Weights of a small GPT-style language model, trained from scratch on English Wikipedia.
Size: 8 layers, width 640, 5 heads of 128 (1 for keys and values), MLP 1728 SwiGLU, vocabulary 50257, 98.8M parameters.
Architecture: rotary positions, biases on query, key and value, untied embeddings.
Training: a variant of Muon for these matrices, 7390 steps.
Each number is 200 + 40 x the weight over its row's rms, rounded and kept within 0 to 999. Layers, rows and columns count from 0. The size before them is the row's rms in percent of the matrix's.

# layer 5 attention query, 640x640, rms 0.123, rows 50-85,178-213,306-341,434-469,562-596, columns 608-639
112,245,145,174,239,196,173,197,178,149,219,196,277,187,157,158,242,195,116,193,143,250,131,155,160,180,167,208,190,186,244,190,198
110,208,206,236,224,193,193,196,244,188,220,232,227,102,257,155,179,249,210,222,176,229,229,173,238,200,177,234,270,165,236,196,168
107,192,199,263,219,231,163,169,181,186,280,86,171,155,204,258,191,149,212,232,182,183,207,189,222,247,196,135,205,128,154,232,137
105,208,202,219,220,149,242,140,253,186,167,198,239,198,208,231,214,203,185,210,182,260,149,201,264,204,232,255,204,277,148,178,152
110,204,238,225,172,203,241,156,176,146,226,184,242,158,90,217,237,215,198,156,150,198,214,229,273,224,212,252,203,198,175,176,235
111,200,261,277,246,212,153,196,210,176,146,247,178,156,183,173,190,178,303,158,205,274,211,259,175,232,174,197,188,212,194,185,201
108,243,217,193,189,168,215,213,214,167,234,169,131,193,146,264,226,206,239,238,183,176,135,181,264,167,183,191,190,204,236,214,228
114,214,139,201,177,219,241,208,192,182,188,292,200,240,239,232,196,268,196,220,218,268,138,202,159,185,194,265,206,193,143,183,236
112,139,161,226,134,191,210,205,217,163,195,198,201,222,171,150,261,209,170,151,258,141,85,205,190,122,200,187,183,181,213,260,225
108,220,195,189,263,107,227,246,136,144,164,218,177,236,185,270,230,231,174,197,192,206,202,201,174,187,221,187,148,159,211,122,129
110,142,196,209,231,293,138,185,155,182,134,249,192,205,209,203,172,204,254,266,196,181,193,207,145,168,224,163,236,228,170,215,261
106,150,217,213,189,170,258,161,280,155,184,168,155,158,227,257,205,151,155,121,137,223,231,207,214,192,186,166,216,190,113,180,279
111,171,167,191,160,221,221,219,182,168,166,156,174,212,209,128,185,200,204,239,142,224,163,208,152,160,212,224,144,184,211,206,222
111,170,178,205,168,263,177,127,203,199,264,229,221,214,185,139,203,216,146,183,262,149,226,257,190,205,163,269,175,239,164,188,161
092,207,233,225,180,262,208,157,215,245,163,245,169,217,246,191,194,134,217,202,209,127,200,148,245,191,158,135,242,226,270,201,115
088,222,314,222,193,230,229,255,169,224,227,158,180,110,140,229,185,200,228,213,86,180,195,246,176,265,180,194,180,286,199,158,208
097,271,200,167,230,187,200,125,201,162,244,247,244,201,173,201,159,160,175,232,133,208,162,179,154,248,166,180,152,182,256,149,216
097,209,154,180,197,170,196,171,200,152,167,226,206,261,161,209,258,190,172,152,213,220,225,228,185,163,240,202,130,147,178,224,237
099,221,250,179,91,184,185,114,291,154,196,238,153,184,202,226,181,190,256,174,93,196,276,268,257,239,192,188,199,319,214,228,195
086,205,222,150,189,276,223,232,238,234,204,196,205,148,254,301,153,181,240,234,190,174,197,266,202,177,208,160,185,237,206,180,251
089,214,234,238,179,191,217,185,213,199,188,167,249,189,176,196,215,217,196,203,202,206,243,178,270,200,235,243,211,183,174,183,171
094,122,166,207,178,233,247,330,164,188,201,136,235,270,180,272,201,242,216,193,216,228,261,156,134,297,179,221,160,198,169,230,237
089,209,182,149,160,216,209,173,185,162,185,235,179,197,215,127,229,154,147,182,127,227,225,238,164,157,178,148,266,144,176,212,217
101,260,269,194,218,179,176,137,184,168,160,203,211,226,228,222,256,184,218,144,109,210,140,304,202,214,171,174,190,218,277,166,235
098,215,243,218,276,238,158,172,187,183,199,199,210,120,257,155,147,240,211,174,196,182,243,231,162,218,168,230,217,211,232,124,160
102,172,214,172,244,137,169,236,215,237,202,233,176,228,250,177,159,175,167,153,255,151,145,146,145,243,143,204,168,243,246,269,205
100,192,203,209,184,196,167,245,160,210,265,210,192,229,143,254,210,213,188,265,184,186,235,205,143,167,221,172,187,252,233,200,204
096,215,205,200,212,278,187,254,170,164,207,225,78,229,223,175,204,148,200,248,238,184,204,163,173,187,254,181,152,229,169,260,108
102,203,156,136,226,192,133,274,228,195,245,197,171,217,199,128,181,200,245,252,217,254,150,78,185,241,215,235,252,222,202,260,208
096,195,182,177,177,231,199,204,152,215,192,218,194,184,154,243,187,173,235,195,143,213,149,270,205,207,250,254,205,187,205,176,194
095,269,220,219,154,169,234,88,218,189,169,193,219,206,247,232,214,246,203,173,154,175,197,202,138,219,227,230,120,226,324,189,195
110,219,204,195,140,243,136,183,164,197,206,241,119,274,166,242,167,194,181,224,210,118,131,271,234,188,250,209,188,73,226,194,208
098,104,253,209,209,205,223,196,196,205,172,187,262,140,188,200,147,223,227,256,130,171,231,260,192,193,166,201,242,187,165,155,223
098,204,221,233,176,214,164,205,220,180,202,145,217,197,176,168,201,294,230,284,192,185,163,173,147,125,194,283,204,329,160,219,165
100,265,208,143,180,229,260,246,200,160,191,255,172,183,251,156,178,172,164,214,204,273,280,213,199,302,153,110,241,213,204,189,157
094,153,217,255,228,229,271,231,218,230,116,108,220,198,223,282,242,233,233,207,200,214,200,127,234,143,227,229,188,139,238,202,210
106,131,214,192,243,284,229,195,161,233,195,139,187,183,164,103,176,220,223,185,138,262,216,245,134,70,237,243,221,213,224,238,201
111,170,178,197,234,212,175,186,215,195,165,235,183,143,201,163,182,175,162,286,182,140,283,241,217,211,171,256,261,243,247,203,205
091,255,163,167,135,239,137,209,188,200,237,132,150,248,190,197,233,195,184,195,225,206,208,272,239,167,122,194,161,157,183,276,119
104,147,257,195,160,253,224,190,205,205,234,180,247,178,242,227,210,216,208,197,128,247,155,113,113,177,148,208,159,269,217,162,201
106,304,236,244,152,137,142,179,156,175,263,183,256,165,213,205,235,163,153,171,142,231,173,197,185,135,245,235,160,240,153,248,162
114,212,119,232,179,227,242,205,221,191,217,268,220,159,172,235,156,200,159,154,166,177,244,191,144,205,188,234,246,187,200,128,205
095,217,211,213,227,211,218,181,97,114,206,195,250,183,210,176,126,165,242,247,182,124,196,152,201,288,73,256,199,139,238,269,191
097,224,206,174,280,279,238,210,203,208,249,228,208,238,217,239,115,200,167,227,219,210,241,237,189,194,237,236,198,250,177,169,148
096,213,217,219,158,244,217,223,205,227,145,185,239,212,130,232,170,164,212,166,121,209,196,277,268,252,179,204,179,194,229,213,229
106,227,251,233,183,239,249,148,202,197,255,224,138,247,141,245,154,226,139,193,293,216,305,234,169,174,175,171,279,182,106,154,183
102,120,131,260,192,234,134,208,180,157,201,291,156,192,208,193,251,287,221,208,190,206,202,236,195,185,194,199,185,177,149,159,185
102,124,183,224,223,240,155,248,206,231,191,95,196,267,155,202,207,122,225,260,126,284,253,202,210,164,217,250,190,207,147,219,274
103,229,200,167,153,230,225,129,84,168,243,109,188,214,185,107,231,217,204,204,228,230,210,167,176,213,203,224,198,248,247,166,244
107,242,150,181,191,271,125,210,244,188,249,230,198,226,236,178,225,188,242,237,118,194,239,197,176,189,124,304,265,233,219,199,196
063,225,204,157,233,164,192,208,199,278,293,210,139,255,162,185,229,184,189,190,201,193,187,195,245,141,234,201,170,228,252,285,232
071,194,170,133,198,217,203,275,223,235,244,206,216,204,171,215,250,212,151,194,223,204,187,167,220,149,204,266,172,206,219,215,238
086,254,253,216,225,197,196,202,219,206,305,196,255,196,226,201,178,216,191,260,187,218,147,258,155,221,194,221,173,162,161,245,140
072,154,134,176,183,267,229,226,179,197,162,293,188,195,216,177,176,140,182,185,186,182,207,204,148,219,264,133,190,182,274,234,195
083,203,222,191,163,252,174,215,197,304,237,170,235,244,164,133,205,208,263,197,176,256,242,182,262,233,212,246,108,236,262,251,253
076,103,246,218,223,284,172,242,188,217,222,164,197,213,172,211,236,231,205,191,163,223,209,243,200,201,248,259,93,162,156,158,252
082,223,184,245,147,214,137,210,248,253,194,194,240,227,191,119,207,137,106,196,202,242,203,150,204,195,218,240,233,300,134,132,226
094,252,227,179,280,190,94,174,229,161,256,214,146,182,209,167,208,244,209,169,162,239,165,178,170,293,184,115,152,204,245,168,242
071,233,223,186,180,188,162,142,196,196,138,164,180,241,228,136,219,157,183,171,193,133,170,176,164,184,166,186,154,229,221,175,179
083,254,166,287,171,204,178,236,160,167,202,248,185,221,186,221,210,185,179,202,234,187,237,246,169,208,201,157,241,177,274,227,213
090,270,245,170,186,181,198,182,243,232,209,215,171,212,184,243,186,247,124,222,277,193,85,200,176,195,201,207,200,183,245,169,178
093,224,265,181,230,189,226,187,181,233,158,249,144,214,220,182,110,173,232,140,146,211,209,295,201,205,162,229,215,253,209,235,186
092,135,181,240,138,281,150,251,199,182,215,244,242,214,70,166,213,115,174,224,230,112,213,162,189,147,268,121,156,210,160,202,222
091,257,211,161,253,221,232,189,218,200,244,219,130,272,226,267,163,169,188,253,226,129,290,182,141,163,188,189,175,187,143,165,142
097,256,168,194,181,146,240,176,196,189,276,142,262,149,240,175,176,178,248,188,132,288,186,162,187,220,170,251,240,220,232,213,254
097,156,147,246,125,224,131,147,163,169,229,190,185,252,139,130,228,190,227,181,223,123,223,212,133,217,257,159,190,185,150,207,223
089,160,234,218,251,176,255,205,154,158,205,225,276,231,199,78,177,264,213,229,209,196,236,212,142,196,186,269,185,166,247,194,214
093,198,192,218,196,263,125,244,183,167,191,281,110,226,164,180,233,166,246,206,287,142,100,176,203,136,212,100,163,197,224,195,148
085,201,218,249,202,151,174,163,182,213,231,195,188,180,254,153,266,169,205,198,229,317,160,273,181,200,218,160,175,199,223,234,238
094,168,182,198,280,233,255,278,209,178,168,242,179,151,229,191,195,246,250,292,142,204,208,228,198,184,97,273,237,152,169,150,178
090,238,166,170,209,216,109,219,117,271,217,243,150,187,197,180,198,189,94,131,253,221,182,132,215,157,246,196,197,228,213,199,237
094,190,221,172,146,167,221,161,219,235,155,137,238,226,204,255,210,252,235,220,208,230,233,123,225,205,127,203,298,137,237,159,216
130,128,182,239,240,223,248,184,235,177,203,243,185,231,228,228,242,88,123,194,153,285,192,167,225,232,207,195,148,166,137,197,164
118,261,164,226,232,129,178,193,217,233,159,218,238,152,219,168,132,238,159,161,207,114,227,133,193,209,231,173,242,173,255,192,157
137,215,258,137,196,202,190,190,128,236,197,134,157,234,157,237,204,246,172,243,277,196,185,283,205,163,147,200,182,231,176,213,168
120,240,208,213,264,201,217,269,186,194,149,144,212,171,179,209,248,160,192,264,193,275,166,254,188,216,176,207,198,173,249,231,219
134,207,233,179,176,141,199,202,131,156,198,205,229,243,172,186,171,244,249,238,170,132,196,212,221,210,180,208,199,197,217,242,208
123,154,200,305,155,233,252,246,247,176,186,228,181,172,137,251,162,212,192,215,190,235,240,233,167,195,202,194,207,187,187,174,190
152,210,141,168,143,173,147,223,279,284,228,186,175,167,172,235,201,228,166,188,219,245,205,166,189,264,183,198,178,154,179,252,246
135,177,160,143,253,229,195,201,274,231,223,163,243,189,249,249,218,207,195,137,180,268,228,256,189,220,230,258,226,162,199,160,163
141,146,245,235,128,175,177,214,175,224,129,216,163,254,91,211,205,178,276,251,184,186,213,187,209,198,143,219,231,146,234,213,215
117,224,202,217,224,170,200,275,219,184,207,174,149,206,256,217,210,219,230,163,160,159,245,216,251,208,187,169,243,249,192,263,179
136,205,252,187,208,281,202,211,203,230,161,227,181,193,152,224,222,272,190,200,249,197,158,263,148,239,207,180,179,209,61,147,293
130,231,166,286,191,183,145,182,172,205,191,187,234,229,129,221,164,196,230,294,216,126,142,197,163,243,244,196,209,197,235,226,244
140,221,177,173,173,185,270,172,93,221,127,210,225,236,261,168,176,210,162,198,219,202,202,209,130,186,261,166,190,191,259,180,203
128,221,214,205,174,213,185,219,300,193,221,155,194,175,210,227,263,190,228,215,166,234,214,271,249,156,155,210,157,197,132,210,183
054,206,244,161,171,234,147,164,205,262,229,160,310,196,209,233,193,196,246,176,129,218,181,180,169,175,220,189,183,273,229,144,228
067,197,198,130,181,205,165,228,152,236,215,157,237,210,177,222,163,199,216,235,129,225,148,224,165,215,190,264,159,197,173,150,186
067,241,201,211,196,130,174,142,216,218,186,177,175,203,198,150,197,215,147,201,171,214,219,235,228,194,172,142,175,200,256,185,246
059,262,143,184,184,207,247,232,200,156,169,181,184,229,195,236,196,128,206,198,233,224,200,190,230,219,189,193,178,221,210,213,164
074,204,170,141,186,232,136,208,171,265,192,210,246,160,227,246,245,219,205,141,249,195,276,155,238,162,249,185,167,256,232,151,199
070,146,178,231,211,248,166,271,154,183,236,187,265,172,192,248,196,249,202,255,170,234,235,163,202,236,202,175,158,195,155,205,210
080,118,192,217,256,241,217,219,184,240,206,213,184,169,198,220,209,287,225,208,252,218,193,182,155,192,241,195,227,240,121,144,249
079,252,171,245,170,202,184,203,164,135,206,124,169,211,168,210,145,177,237,200,150,263,248,162,255,278,272,177,137,208,218,274,188
072,205,228,186,179,218,223,163,227,170,184,218,122,212,214,119,261,164,135,197,224,179,183,261,203,187,155,120,213,188,243,197,167
082,210,243,254,176,164,153,152,189,165,220,165,156,219,143,175,240,138,219,208,149,216,180,297,171,190,111,176,214,184,289,189,167
082,223,247,171,174,231,154,238,215,203,187,176,241,235,207,145,180,241,154,188,281,228,169,110,159,191,189,164,189,174,179,113,246
099,209,302,172,228,109,190,247,228,190,172,205,154,221,185,216,217,189,251,229,161,204,217,258,220,211,194,241,183,270,207,156,192
086,193,181,239,165,215,199,213,121,152,170,179,268,128,168,139,185,174,232,219,175,121,202,217,183,203,300,204,229,256,212,274,198
085,279,177,194,244,230,236,209,127,226,230,259,150,238,275,121,165,194,180,207,238,175,161,191,214,220,149,163,182,226,158,142,128
092,171,148,196,209,220,172,276,184,189,248,202,183,277,223,202,240,139,248,184,130,238,272,160,179,223,227,199,165,239,244,167,210
088,206,145,194,227,235,229,206,131,190,174,266,191,258,134,189,183,238,237,293,264,123,204,238,172,153,195,186,179,152,255,167,188
093,273,198,159,159,194,217,247,189,212,192,222,218,285,241,219,264,254,199,160,222,197,210,210,220,214,156,203,177,171,232,118,188
085,175,162,223,228,225,135,150,154,231,177,236,269,185,274,173,215,210,169,235,212,156,117,241,255,167,149,244,202,158,228,181,201
102,206,237,143,179,215,164,199,172,222,256,218,233,139,239,218,178,201,172,159,210,177,111,169,290,252,123,226,164,241,190,220,213
095,234,220,200,165,100,141,237,241,270,181,150,165,167,193,216,202,170,170,261,237,209,244,128,170,151,144,285,170,195,196,203,177
091,184,181,202,210,258,254,247,215,178,242,170,151,206,171,189,112,232,242,191,207,278,145,259,186,185,233,198,219,332,158,173,178
090,236,252,173,123,169,198,210,205,206,208,214,155,228,186,275,205,177,272,196,238,231,236,186,284,212,203,154,110,178,250,136,244
098,121,234,196,217,172,205,178,308,217,181,194,239,157,217,182,143,199,231,227,168,199,168,176,170,147,232,190,252,168,167,198,177
104,250,266,241,266,185,141,151,262,233,185,183,188,210,192,169,193,190,237,193,180,207,192,208,201,235,181,192,185,141,154,201,165
102,179,171,205,197,221,134,267,235,208,256,192,162,179,229,130,190,148,213,232,233,183,227,198,243,130,231,210,187,178,131,196,205
102,193,194,218,238,210,167,194,250,185,168,247,295,220,117,183,221,253,129,193,213,144,258,245,181,200,167,201,138,169,221,244,154
105,210,209,209,136,160,232,208,216,184,234,126,166,292,194,208,277,224,188,141,178,186,198,136,174,159,184,127,249,169,188,201,157
097,197,210,242,203,167,213,166,196,164,214,150,230,221,200,179,261,196,205,158,193,159,231,268,180,207,178,205,249,69,202,211,203
102,232,227,204,241,134,123,201,257,192,169,140,190,171,230,157,260,187,169,187,239,190,176,142,209,240,185,143,223,198,204,133,218
096,162,192,208,194,183,182,177,165,199,254,129,224,199,227,250,193,224,239,118,185,244,201,202,174,226,131,227,175,220,189,190,273
104,249,195,248,194,222,214,143,172,174,178,238,228,169,235,197,184,246,220,178,191,227,154,243,155,237,181,243,209,127,159,144,185
107,191,140,148,181,146,184,239,173,186,215,165,103,242,247,244,232,213,212,190,264,220,178,196,212,245,141,167,162,160,137,214,220
097,166,209,266,157,219,196,230,202,198,150,160,214,132,134,214,176,234,263,257,256,197,233,245,238,227,254,221,182,209,138,199,267
095,159,192,233,199,240,191,158,270,199,198,106,143,226,173,236,231,172,195,231,191,165,174,175,268,205,205,168,116,194,214,217,191
098,219,139,236,212,205,212,196,234,229,168,155,198,190,276,172,208,121,166,166,111,200,270,211,205,228,205,140,171,215,181,128,252
092,273,257,214,159,263,179,225,205,177,270,142,192,175,137,206,155,182,201,178,185,197,180,145,263,209,185,166,140,153,181,242,207
055,221,230,240,256,229,209,158,226,164,214,229,189,189,209,215,240,38,192,212,242,192,157,101,185,188,249,164,127,229,182,210,192
065,158,193,167,202,193,143,142,174,221,228,223,185,224,222,275,204,183,169,172,180,246,188,190,238,227,223,159,242,188,220,233,167
071,243,183,140,220,236,169,262,195,208,195,186,199,212,229,245,271,179,189,203,199,149,231,132,162,175,289,154,167,247,226,227,231
058,184,160,207,153,240,199,182,205,180,190,186,222,214,214,156,206,203,216,228,282,191,152,195,176,192,208,188,155,206,173,141,192
071,198,254,191,209,214,147,191,220,242,222,232,138,209,155,166,230,111,236,246,173,237,242,253,181,258,151,177,172,218,233,150,271
071,140,198,160,208,130,189,249,226,274,197,242,209,188,171,199,165,242,167,214,141,227,269,207,242,225,144,179,201,214,199,277,200
071,148,255,208,183,173,177,150,208,165,222,217,204,268,171,162,170,224,215,206,206,212,162,181,225,211,160,200,187,161,232,113,266
076,139,217,188,206,170,195,225,239,231,220,251,204,255,255,213,207,264,203,193,225,175,253,155,223,193,290,194,202,182,243,237,161
083,174,225,166,154,174,155,225,170,170,215,139,204,220,200,123,167,252,222,118,249,236,173,191,134,159,195,97,193,111,186,208,210
082,249,200,187,208,227,173,181,121,155,165,139,217,185,239,230,220,196,177,153,171,220,200,200,176,176,199,191,201,215,265,265,262
084,214,184,253,227,129,168,167,109,143,233,130,219,162,218,194,255,185,163,214,166,189,170,241,167,156,131,169,260,157,186,202,189
085,174,227,185,193,171,225,241,208,238,137,189,324,178,191,172,147,235,172,209,232,194,192,155,219,206,235,188,187,201,223,323,178
091,227,211,237,125,175,185,179,272,241,242,177,240,219,125,314,187,164,297,195,138,182,203,266,216,225,249,173,152,201,172,214,250
096,182,198,181,219,255,199,193,232,202,204,281,220,200,209,186,160,139,153,282,166,243,187,193,218,156,215,237,233,199,157,188,168
099,173,207,232,161,181,213,233,181,192,198,180,212,222,210,226,91,204,239,191,164,273,169,270,149,230,233,189,218,201,221,128,214
101,175,164,195,204,149,182,136,172,197,236,220,195,257,168,216,205,175,147,168,208,118,251,191,180,206,178,169,142,176,265,199,195
090,175,275,225,210,204,161,183,180,211,282,196,240,220,195,181,149,224,169,159,230,230,215,234,201,185,157,216,135,194,159,204,179
100,234,244,165,184,176,232,172,218,240,167,215,133,196,173,179,239,238,182,192,255,157,159,174,200,222,230,157,180,173,159,235,133
097,181,144,198,189,187,189,181,173,144,185,180,218,152,139,170,223,207,263,160,172,198,172,172,232,236,201,203,173,217,190,242,240
106,183,244,235,195,176,265,147,188,168,133,246,180,132,180,171,178,282,149,228,184,166,160,117,227,230,183,208,259,194,213,148,187
097,196,229,234,267,227,144,139,181,130,188,215,234,129,216,173,186,154,161,205,175,258,243,143,214,226,182,216,168,231,177,225,143
105,148,266,164,210,273,259,249,182,193,166,211,256,232,193,188,145,210,253,214,190,106,164,258,158,163,153,198,242,209,187,178,214
081,189,208,149,237,169,201,277,182,233,247,247,229,181,262,171,208,204,264,154,166,179,119,176,159,174,171,230,205,305,204,276,187
084,162,260,210,180,177,221,162,215,190,214,206,216,185,128,132,184,167,183,178,108,192,244,234,222,255,173,180,159,170,240,153,207
088,147,213,201,200,201,220,232,225,209,130,234,176,297,246,292,187,188,184,202,198,125,249,198,215,257,154,122,136,110,214,184,217
088,164,192,229,254,208,203,221,167,109,134,127,195,238,191,161,204,252,161,215,172,205,149,246,210,287,213,155,211,206,216,249,107
082,168,182,181,168,173,181,176,208,156,139,140,224,201,184,164,156,206,189,197,152,224,189,140,197,243,230,238,206,221,210,186,164
082,213,224,145,151,207,153,259,192,174,203,198,211,201,137,241,183,213,233,168,213,184,238,233,216,207,206,153,168,186,176,173,262
083,232,178,203,256,209,221,159,181,116,183,182,176,234,193,277,186,125,229,202,245,211,168,241,162,167,227,170,240,205,240,209,228
087,275,188,189,159,171,206,252,197,239,221,269,234,229,180,179,262,226,256,201,180,196,230,218,160,146,165,270,161,221,167,222,210
086,167,236,256,136,226,226,216,245,189,175,181,229,184,194,282,173,179,233,197,262,160,230,210,206,175,217,225,149,189,185,168,220
080,154,183,251,226,177,177,188,242,185,179,195,145,210,243,274,188,210,221,206,238,222,236,227,205,257,175,239,200,158,232,98,216
084,133,228,209,235,260,178,208,210,195,226,205,217,231,212,170,191,198,251,213,209,243,164,215,171,242,161,129,173,230,193,190,246
088,182,226,178,223,125,131,169,289,163,191,164,174,223,247,203,206,209,206,175,194,213,161,239,177,202,197,239,217,231,222,137,230
086,162,119,228,201,198,199,181,232,234,177,209,199,221,202,178,184,161,204,278,170,214,173,131,254,145,151,172,141,223,194,221,234
078,144,140,223,137,200,168,159,228,202,222,152,178,209,259,180,195,194,156,191,149,209,183,193,235,244,177,188,147,166,100,139,214
110,215,252,156,195,239,198,224,256,256,237,190,160,214,245,202,226,210,173,226,120,116,167,139,235,162,198,234,131,212,269,185,201
116,256,245,166,168,159,281,157,156,280,257,228,203,259,244,189,218,245,208,292,216,239,212,138,241,177,165,199,183,135,147,174,237
110,165,137,182,186,163,191,201,222,193,220,255,178,197,106,240,168,219,156,199,153,192,207,200,218,208,169,124,255,176,259,207,218
105,164,86,192,192,261,203,217,195,196,179,280,191,201,198,159,184,129,149,143,215,197,180,146,130,156,240,191,175,183,170,261,184
106,207,146,211,179,242,173,128,236,262,174,263,202,216,197,153,189,90,202,147,132,188,196,147,216,186,169,161,165,177,227,189,213
110,176,224,160,189,236,300,244,235,167,227,147,159,268,168,250,216,287,228,214,188,99,129,136,208,249,204,193,173,195,167,152,218
105,208,223,215,121,215,198,269,233,224,217,182,175,200,166,185,218,195,189,197,221,151,255,138,275,251,196,207,180,199,98,152,218
103,126,170,206,208,204,212,219,230,251,216,189,162,282,210,151,196,236,188,185,249,243,217,165,210,180,170,169,212,229,210,256,167
112,189,205,213,177,106,199,168,186,120,224,191,142,183,213,188,269,143,164,184,139,173,222,179,162,202,189,145,191,191,243,209,222
106,233,225,215,189,199,217,154,143,132,222,178,152,236,219,184,226,196,270,165,112,235,101,250,131,211,175,188,219,164,260,255,226
097,270,191,144,259,217,112,281,166,224,199,240,225,230,199,254,166,185,109,127,211,157,173,180,206,148,236,179,202,209,168,193,145
107,197,237,176,203,124,245,279,217,226,236,192,242,109,210,182,169,185,120,148,273,249,173,159,155,194,205,242,184,207,239,238,201
098,193,184,221,151,210,206,126,162,254,192,202,184,207,131,198,188,183,208,236,225,132,264,116,134,188,162,128,129,175,237,82,208
092,131,215,262,196,261,222,196,211,210,169,255,132,287,140,256,153,184,217,289,251,189,169,181,178,208,198,242,129,175,186,183,106
094,217,126,215,231,229,247,181,164,241,207,194,206,187,212,229,179,236,238,200,181,125,222,180,199,211,217,133,195,195,155,122,210
101,156,156,233,250,247,216,121,134,182,155,158,172,146,185,126,152,181,180,215,209,172,145,203,200,142,279,187,169,163,166,220,105
095,231,242,178,237,209,206,177,154,160,136,228,210,187,215,211,201,247,189,198,162,248,234,223,292,192,212,154,192,230,257,243,216
090,174,172,173,173,213,110,180,241,217,184,211,175,172,231,169,206,262,159,201,140,170,168,137,272,200,137,200,206,205,160,176,221
084,170,203,187,169,168,197,205,198,101,175,164,231,237,230,187,187,230,231,199,204,250,128,114,254,225,194,260,132,197,196,150,222
094,210,223,191,191,185,168,239,229,172,225,172,226,229,203,165,167,224,249,271,205,227,213,174,227,146,203,176,216,200,219,220,213
092,172,295,219,181,201,174,177,218,253,206,249,235,214,233,193,193,196,173,235,218,260,198,187,292,206,168,176,191,138,188,239,227
# layer 5 attention key, 128x640, rms 0.11, rows 50-84, columns 608-639
106,231,164,198,205,233,249,145,237,257,161,144,219,122,289,201,205,185,184,126,279,238,225,165,218,263,211,196,182,185,166,184,199
114,267,151,187,194,217,210,207,161,118,222,224,181,152,234,234,212,165,192,203,223,225,244,130,255,206,247,121,204,178,221,168,189
109,226,219,131,177,189,242,153,185,216,199,183,171,248,182,229,179,180,203,257,279,203,171,191,217,135,185,160,195,212,155,132,224
102,186,233,208,219,196,179,236,226,156,243,178,184,169,204,197,208,221,208,235,234,236,237,203,162,184,203,154,147,225,244,235,277
115,203,267,163,227,208,141,224,190,247,195,196,185,219,187,217,205,200,248,275,184,151,170,264,197,231,231,227,200,220,227,231,250
114,192,167,210,211,197,216,239,270,171,188,274,188,155,184,241,247,185,190,239,205,201,146,152,192,255,185,158,202,215,144,276,221
119,179,178,179,173,220,81,217,211,246,191,260,219,139,230,214,186,225,190,189,181,164,191,201,243,209,150,232,201,190,250,243,214
111,163,214,179,315,224,177,243,195,223,244,101,237,150,225,241,234,117,134,149,189,168,222,261,206,227,216,216,230,169,199,216,201
115,140,243,235,147,162,197,233,208,149,157,227,214,212,83,284,159,205,236,216,248,189,199,228,205,205,253,158,127,163,220,205,225
104,137,134,196,200,209,247,223,209,170,163,214,204,226,215,216,261,194,203,196,199,140,278,182,240,155,214,184,167,226,160,186,189
113,178,226,167,233,208,151,223,200,184,177,235,220,212,151,308,218,224,159,159,232,193,170,196,170,189,259,282,199,147,61,154,246
103,135,125,197,165,240,151,174,171,236,165,201,218,206,120,193,193,199,197,269,236,182,204,125,222,282,231,194,59,119,276,247,233
114,251,207,177,193,220,251,170,158,200,240,217,178,210,240,213,185,246,192,220,190,213,198,218,169,263,245,177,208,231,183,155,175
109,198,203,183,184,233,190,230,245,197,198,218,220,111,209,253,204,191,209,196,231,185,167,229,177,241,255,227,221,234,181,226,224
080,150,207,214,202,278,249,294,157,212,164,188,198,237,201,231,228,174,177,209,173,169,248,106,209,224,173,176,172,233,203,278,173
061,211,139,174,267,186,203,260,176,208,146,223,154,233,229,213,154,202,210,160,236,145,176,167,235,201,212,242,229,226,185,270,162
071,217,189,198,160,263,182,146,191,213,154,170,303,149,173,175,168,187,209,228,107,157,166,184,222,173,227,199,176,270,243,197,205
071,220,240,215,209,174,245,112,207,153,167,156,239,174,276,216,183,218,247,234,215,159,237,252,242,128,179,178,242,175,168,192,262
080,228,227,194,222,257,229,252,143,171,147,238,190,213,192,197,216,213,161,239,151,156,218,132,199,225,215,110,222,224,174,290,190
071,218,197,239,189,144,210,173,184,240,156,206,213,152,169,159,223,155,175,262,250,215,198,246,148,193,162,182,281,174,226,213,164
076,136,222,270,159,173,150,193,204,208,213,200,203,255,219,209,197,227,231,183,164,165,230,252,197,208,229,220,147,240,183,246,163
072,239,228,216,158,138,245,172,229,195,146,243,276,152,223,188,160,200,149,195,236,163,279,152,271,198,245,194,195,176,229,199,184
081,170,232,185,215,230,212,143,204,161,186,276,222,188,131,259,152,176,184,198,287,179,270,221,220,180,220,258,213,182,243,203,211
085,164,182,172,160,231,174,187,224,215,245,157,211,117,240,244,206,187,141,261,190,232,251,202,217,136,147,165,123,170,211,202,155
081,190,268,235,124,170,210,252,202,193,181,179,203,183,166,156,232,213,198,254,211,205,225,261,201,203,159,158,219,228,268,164,182
089,190,148,171,147,224,174,188,255,242,227,153,185,169,180,148,252,205,141,213,213,226,129,171,167,215,212,235,198,172,261,207,197
091,254,217,214,148,216,200,168,284,163,225,186,251,142,206,146,215,213,248,218,170,210,150,197,179,233,166,181,181,99,210,204,167
094,215,221,203,270,115,124,225,168,230,182,144,146,173,139,222,248,263,199,196,266,218,191,182,166,176,169,220,245,257,215,217,195
087,193,154,200,242,233,232,209,193,182,160,262,207,197,191,191,245,173,190,218,214,151,224,206,196,225,215,204,182,176,227,234,205
101,200,208,218,224,179,186,240,224,280,212,263,251,197,225,260,217,216,235,182,225,229,179,224,166,263,186,323,184,181,165,260,196
100,165,184,186,194,149,198,133,283,218,132,152,163,172,210,233,166,182,183,202,187,185,208,193,253,202,192,225,201,182,179,186,177
094,230,214,247,190,247,257,220,272,170,233,224,162,170,113,244,237,210,250,199,224,188,168,242,198,205,204,210,260,213,226,244,145
097,241,163,201,222,227,233,212,157,208,228,217,207,247,180,150,198,224,238,216,223,188,242,100,248,206,259,208,173,211,253,231,193
094,208,110,225,207,257,233,167,228,96,269,218,116,196,237,228,161,161,213,149,123,241,184,282,197,196,282,206,285,254,158,219,232
096,297,125,165,254,117,220,157,204,60,210,145,160,235,197,199,283,221,187,198,223,200,211,214,150,227,235,171,215,186,187,215,118